Weights of a small transformer language model: 1 head of 64.
Each number is 50 + 12 x the weight over its row's rms, rounded and kept within 0 to 99. Layers, rows and columns count from 0. The size before them is the row's rms in percent of the matrix's.

# layer 6 attention query, 64x64, rms 0.208, rows 0-25, columns 0-63
104:51 41 53 60 38 40 55 57 35 41 37 51 56 37 36 74 29 60 27 40 25 49 55 57 38 49 48 35 43 62 67 54 58 29 59 62 63 43 41 41 51 46 66 42 47 59 65 41 64 35 58 59 57 54 62 28 41 59 52 57 20 55 49 36
113:80 49 35 42 43 52 40 46 54 51 39 46 55 67 51 10 71 55 37 52 62 58 34 26 31 38 42 58 23 66 40 47 62 49 44 49 37 56 51 47 46 61 39 63 47 59 67 50 53 63 41 44 37 66 59 36 60 46 50 55 49 47 55 50
084:49 73 76 34 49 59 46 64 53 32 52 67 40 39 40 49 46 69 73 52 49 67 42 49 54 15 45 65 48 61 59 69 65 61 43 40 47 52 54 49 56 41 41 51 60 49 58 54 64 51 49 44 63 57 45 73 53 62 44 60 27 45 39 33
094:54 53 37 33 47 39 45 64 65 41 49 48 54 49 55 51 62 48 60 48 80 60 49 46 47 41 52 37 30 33 67 49 37 27 39 40 44 81 52 44 61 68 61 62 52 52 63 55 57 62 74 42 56 46 47 36 53 52 41 70 62 26 64 62
129:47 41 44 38 55 53 65 36 58 38 48 52 46 28 49 38 40 62 57 56 54 40 61 69 66 52 74 61 38 61 50 53 32 53 55 39 46 42 78 62 82 51 57 42 70 42 59 66 35 36 66 50 45 58 42 58 35 43 59 40 49 68 38 67
095:61 43 56 48 28 41 38 47 63 46 35 30 48 49 34 53 57 39 36 53 60 37 58 45 25 45 43 62 48 37 40 57 26 44 24 49 36 40 55 56 45 43 71 48 53 40 43 45 43 89 56 52 42 50 33 59 42 57 32 49 34 58 50 62
103:36 59 40 60 73 34 49 62 35 67 50 57 53 54 37 40 53 48 54 40 56 60 58 46 57 61 78 47 18 63 45 38 38 31 56 56 44 58 44 30 50 67 38 48 55 28 44 67 30 45 62 44 37 27 66 44 46 62 56 56 51 40 55 48
122:58 60 58 61 29 79 47 48 57 39 58 47 36 61 60 43 71 40 44 50 56 63 42 55 42 51 57 57 58 59 56 55 41 54 18 53 52 61 36 38 49 68 77 52 46 40 74 60 38 65 50 57 55 34 51 40 48 53 70 49 46 51 70 73
104:42 60 62 56 63 47 64 50 61 48 51 34 40 53 66 56 31 58 47 41 37 62 65 59 65 28 75 63 28 40 51 60 71 46 58 80 41 34 71 60 39 64 41 57 55 55 31 53 57 55 62 40 52 58 56 41 64 55 44 58 60 50 38 59
094:48 34 33 54 39 14 41 43 39 54 62 35 69 50 51 57 63 51 63 49 31 31 50 46 66 48 33 56 31 44 37 49 55 58 38 46 54 51 38 43 27 47 44 65 61 43 52 54 37 41 57 47 47 22 63 25 42 45 51 60 49 70 55 52
080:56 32 37 63 67 77 52 39 43 46 62 51 64 53 54 52 41 50 58 54 40 45 63 29 28 45 61 47 63 43 28 42 43 69 46 48 45 61 32 58 46 60 45 31 59 47 55 57 72 41 71 55 68 69 65 60 54 49 49 45 74 43 64 58
104:61 23 53 53 53 44 39 21 48 55 45 63 60 39 48 57 28 50 51 55 58 52 65 57 51 31 54 42 30 34 29 48 42 44 55 55 39 68 36 50 33 61 38 47 44 41 39 71 40 44 45 28 55 41 58 39 56 39 36 49 57 24 38 64
087:56 49 53 20 56 54 56 42 54 51 47 38 35 58 30 37 31 62 57 49 71 60 39 63 37 56 66 54 56 64 50 49 39 50 39 34 37 56 47 76 41 38 24 53 62 49 59 60 53 54 40 52 51 56 47 76 58 43 39 61 75 40 35 64
111:50 65 57 57 51 49 54 40 51 33 47 49 41 44 64 57 69 50 55 50 67 79 40 50 31 74 40 26 45 48 67 53 33 56 31 62 51 59 46 50 57 63 73 65 38 46 57 63 35 64 56 58 79 45 57 53 51 39 65 47 40 45 70 56
108:50 41 47 67 46 53 45 32 42 47 71 29 69 41 71 49 33 45 42 36 37 43 51 35 38 38 49 43 44 51 53 41 72 49 22 52 34 28 51 45 56 73 49 53 49 37 66 52 49 35 42 47 64 66 47 29 37 43 51 35 40 68 52 48
094:68 62 19 45 34 56 53 47 56 49 52 48 45 47 20 46 64 28 53 69 39 50 62 46 55 50 53 46 42 37 51 58 52 58 53 47 20 50 47 53 54 69 44 52 49 44 22 50 48 68 58 40 53 61 40 63 33 40 54 37 50 48 40 80
086:48 61 41 51 61 64 50 65 49 48 57 37 36 53 58 54 73 35 40 62 38 61 63 73 75 51 65 57 62 32 56 58 51 56 67 43 56 72 44 47 44 60 27 52 34 42 42 57 32 45 62 43 69 45 52 48 68 55 31 41 72 65 46 47
101:47 48 18 51 58 43 53 65 44 67 66 40 43 60 43 47 39 32 36 61 40 51 39 49 53 51 50 48 22 34 54 88 51 44 56 65 38 56 50 49 56 37 35 63 32 37 65 60 64 43 45 51 57 34 54 50 63 59 40 49 40 65 63 53
127:51 59 51 53 46 56 45 68 56 54 43 45 35 40 49 38 52 49 58 32 57 66 40 62 46 48 56 40 44 78 62 46 48 14 44 66 44 49 60 45 50 32 59 61 35 54 59 43 23 57 45 28 46 23 68 48 35 48 55 45 36 30 42 57
091:56 63 41 31 38 53 47 44 52 47 40 33 58 50 55 70 29 54 29 47 48 49 39 52 24 35 54 21 34 39 49 72 49 51 51 40 48 49 32 55 50 40 38 35 39 43 46 53 74 30 39 44 75 49 76 44 47 55 44 55 49 57 53 58
085:38 58 62 33 70 25 50 40 56 49 42 45 58 61 46 67 39 42 61 58 52 40 26 58 47 45 37 56 55 48 17 44 68 65 55 48 35 55 49 42 58 53 42 32 39 63 40 67 59 41 53 59 40 54 44 39 63 62 51 54 43 44 42 15
092:53 70 34 39 47 59 46 86 48 64 63 57 40 42 53 42 48 52 56 55 38 48 55 34 45 54 57 75 55 38 55 60 56 40 72 46 25 42 44 58 38 49 51 58 54 46 43 51 46 48 48 16 51 59 46 46 27 30 43 60 62 57 54 27
102:80 56 52 48 27 58 38 45 63 73 51 56 59 32 63 61 60 50 63 52 59 60 54 62 30 59 48 49 51 68 68 58 67 63 45 46 57 72 39 60 51 46 72 62 50 53 62 62 55 48 31 35 56 50 75 34 47 57 53 54 51 30 54 57
095:48 42 27 77 48 57 56 48 62 52 57 65 44 55 58 63 59 49 54 28 35 44 60 57 60 56 73 67 81 39 50 45 55 65 62 58 39 57 36 68 45 60 56 66 41 50 58 45 51 35 60 35 58 36 60 43 69 33 43 54 63 33 41 63
112:62 55 58 25 46 60 31 63 36 32 43 51 52 63 53 24 65 51 66 78 62 59 47 58 49 62 26 67 66 43 42 51 61 26 43 42 52 51 53 34 37 46 48 58 38 50 42 53 34 66 48 40 31 40 36 62 60 48 52 45 62 54 50 55
083:39 35 46 54 41 55 63 57 49 77 40 56 37 39 62 43 59 56 42 43 54 38 64 39 50 49 43 51 65 72 47 15 43 58 62 48 63 61 49 43 67 43 58 42 54 60 20 28 42 53 34 45 37 62 44 44 36 57 50 54 65 47 48 76
# layer 6 attention key, 64x64, rms 0.218, rows 0-24, columns 0-63
102:48 64 44 32 39 46 58 50 24 70 44 47 59 34 32 62 28 63 54 28 59 49 56 49 36 56 51 29 53 60 69 56 67 33 49 53 55 39 34 49 66 58 57 41 52 68 63 58 38 40 60 65 55 47 60 58 47 79 55 56 69 44 56 49
096:51 41 44 63 57 57 53 48 60 49 32 42 56 39 69 24 40 48 46 50 70 67 59 44 39 23 42 47 38 50 47 52 75 50 46 57 19 55 54 58 51 55 25 53 66 43 79 49 55 63 35 35 48 51 47 51 51 46 54 58 66 45 57 71
088:44 56 35 35 53 40 38 54 69 72 63 52 50 54 46 51 38 42 51 41 67 45 38 47 57 62 45 65 40 62 34 74 49 37 65 46 37 37 65 46 47 66 61 45 50 40 57 43 52 55 31 31 38 55 37 62 41 86 43 47 34 49 45 25
096:48 69 26 45 58 53 44 48 63 49 25 60 49 33 56 33 70 36 51 51 71 46 59 59 51 47 67 47 36 59 70 24 32 66 43 39 48 29 50 49 49 46 63 67 44 51 62 60 48 52 58 41 40 56 48 39 51 48 56 75 41 48 36 72
116:36 32 59 27 44 33 67 40 57 50 49 69 40 52 62 44 50 64 47 50 54 56 53 64 52 64 75 42 43 62 25 49 27 45 58 44 60 57 70 33 47 27 46 45 49 48 35 57 34 28 62 66 46 46 38 57 47 57 56 59 62 67 63 58
096:25 74 59 66 59 46 59 36 51 53 45 59 45 52 53 61 56 37 63 61 55 55 62 46 33 21 29 47 28 33 58 49 50 61 73 62 53 42 56 52 42 58 41 74 29 42 39 44 41 80 34 51 58 47 53 56 42 43 57 53 51 56 54 46
106:59 50 38 58 54 58 54 64 49 54 58 27 31 47 43 31 62 29 42 54 54 56 70 60 65 43 80 25 49 71 53 31 39 42 32 58 46 62 60 44 48 61 38 39 54 42 52 65 26 47 64 61 44 47 49 43 52 61 39 49 62 43 41 70
122:59 39 66 74 37 64 37 42 59 54 55 61 40 61 48 44 59 38 35 60 68 73 48 47 41 54 32 53 50 47 57 43 49 49 25 54 65 38 45 47 68 66 56 79 46 34 47 58 34 62 39 41 66 51 56 41 54 59 51 47 41 60 70 75
094:44 70 36 36 57 29 42 64 46 48 66 53 38 64 75 45 45 73 55 45 49 56 40 58 54 39 60 49 39 56 34 27 57 34 52 62 37 64 68 58 56 68 48 54 46 62 34 39 78 32 49 48 56 51 54 37 40 57 57 60 69 61 34 52
097:61 38 27 45 35 53 49 57 50 62 56 42 40 47 60 58 64 47 55 60 28 47 65 48 44 41 57 53 61 43 47 61 61 53 51 63 46 70 27 73 33 65 76 59 57 33 47 80 35 51 65 63 69 38 60 48 63 39 55 44 40 56 40 54
080:65 41 41 60 39 74 41 21 54 62 58 38 75 58 46 65 44 30 44 54 52 49 48 49 25 43 40 67 57 49 39 49 38 68 27 57 56 46 40 56 51 37 50 49 62 46 39 43 66 45 59 52 51 66 53 42 39 38 64 48 73 54 26 54
087:57 42 26 56 54 47 37 42 57 63 44 57 45 69 41 51 58 48 65 42 66 49 64 52 42 46 51 48 51 60 46 46 24 64 46 43 49 91 48 33 62 54 43 52 51 45 31 42 52 38 65 45 43 59 32 48 69 45 52 48 42 22 31 70
088:56 39 76 42 86 34 44 34 58 52 48 59 47 61 44 39 57 33 45 76 66 35 47 71 50 54 41 48 55 65 45 67 33 49 45 39 55 62 68 42 30 47 40 46 52 67 48 58 65 52 51 39 51 55 58 63 50 68 32 61 42 58 50 52
105:55 64 48 55 52 69 53 45 55 56 52 58 66 37 66 59 57 46 49 61 55 56 45 59 56 56 45 52 33 53 78 37 47 59 22 39 52 34 53 33 67 56 52 61 53 43 54 71 41 61 62 55 58 52 52 36 37 50 68 44 15 49 78 65
113:52 34 44 48 25 56 46 10 52 54 54 48 64 43 62 65 49 60 54 46 49 46 31 37 31 61 55 43 53 51 39 51 63 43 23 59 40 60 41 52 65 73 61 50 62 47 44 60 62 42 43 51 58 56 50 21 45 54 54 32 68 59 61 50
104:52 27 38 48 49 53 66 48 67 30 48 34 56 46 52 71 71 35 49 59 52 48 63 53 42 38 26 64 47 45 48 65 49 47 66 37 41 34 64 37 45 51 53 58 26 42 20 48 50 56 38 31 41 55 33 44 37 51 65 66 58 35 45 50
079:61 52 30 71 45 53 64 78 54 35 58 43 23 66 41 48 65 42 53 67 33 50 50 48 71 45 47 59 44 42 28 43 39 63 50 56 66 62 36 49 50 45 30 56 38 50 27 61 63 36 56 38 49 44 41 40 32 52 53 44 47 57 30 46
098:50 46 41 51 53 57 45 40 45 33 60 28 61 55 53 44 67 33 48 50 56 48 65 28 53 34 55 41 18 38 54 76 44 48 54 50 24 42 29 41 47 59 44 37 41 43 42 80 62 37 53 40 59 34 68 49 42 60 52 56 58 54 42 39
132:47 51 62 54 59 50 34 58 39 37 42 56 37 41 45 28 58 46 59 27 63 76 44 50 66 46 53 56 54 72 74 37 36 35 55 57 61 51 68 32 52 60 55 51 37 57 68 64 33 49 58 26 55 34 49 51 47 64 48 57 35 33 42 65
089:56 61 31 46 69 51 50 38 33 53 55 38 57 47 46 78 55 49 28 58 53 49 41 49 37 36 58 47 45 50 57 75 52 58 34 33 45 60 36 75 58 48 49 41 44 59 49 46 73 27 72 41 71 49 49 47 35 68 48 49 44 53 60 31
093:39 35 30 55 75 36 51 49 63 64 45 30 55 49 27 51 27 70 46 50 44 47 47 40 47 59 34 28 56 34 30 47 44 53 52 45 36 61 70 63 52 61 55 39 58 39 43 42 63 37 45 56 45 71 33 49 61 34 38 42 43 58 53 33
093:50 45 45 25 42 60 49 45 51 53 44 43 55 32 44 48 78 44 48 45 36 71 53 62 52 66 54 69 64 49 31 69 59 40 61 52 53 66 66 60 48 61 47 51 62 57 50 58 57 43 38 27 43 37 58 38 59 83 36 48 72 56 35 39
095:60 38 45 67 48 49 29 36 50 58 34 62 48 34 44 69 48 46 54 34 48 52 48 41 43 59 21 32 49 46 61 67 54 45 40 33 57 63 39 59 53 47 65 65 44 38 55 47 49 48 71 29 54 40 50 40 51 70 41 23 39 21 47 54
093:66 45 60 59 40 48 21 59 47 42 50 77 41 44 26 73 69 43 67 55 27 56 52 40 61 52 46 58 54 47 48 32 45 57 50 57 52 66 35 51 47 47 52 48 71 42 45 46 64 44 54 30 59 39 59 44 44 31 56 51 73 41 47 74
114:59 57 53 45 63 53 46 42 74 45 55 50 42 66 55 24 67 47 48 58 64 64 48 49 63 56 33 79 49 33 58 49 44 65 55 66 68 60 47 66 52 58 38 63 42 44 58 48 40 71 40 30 31 47 32 60 70 42 37 62 37 57 46 54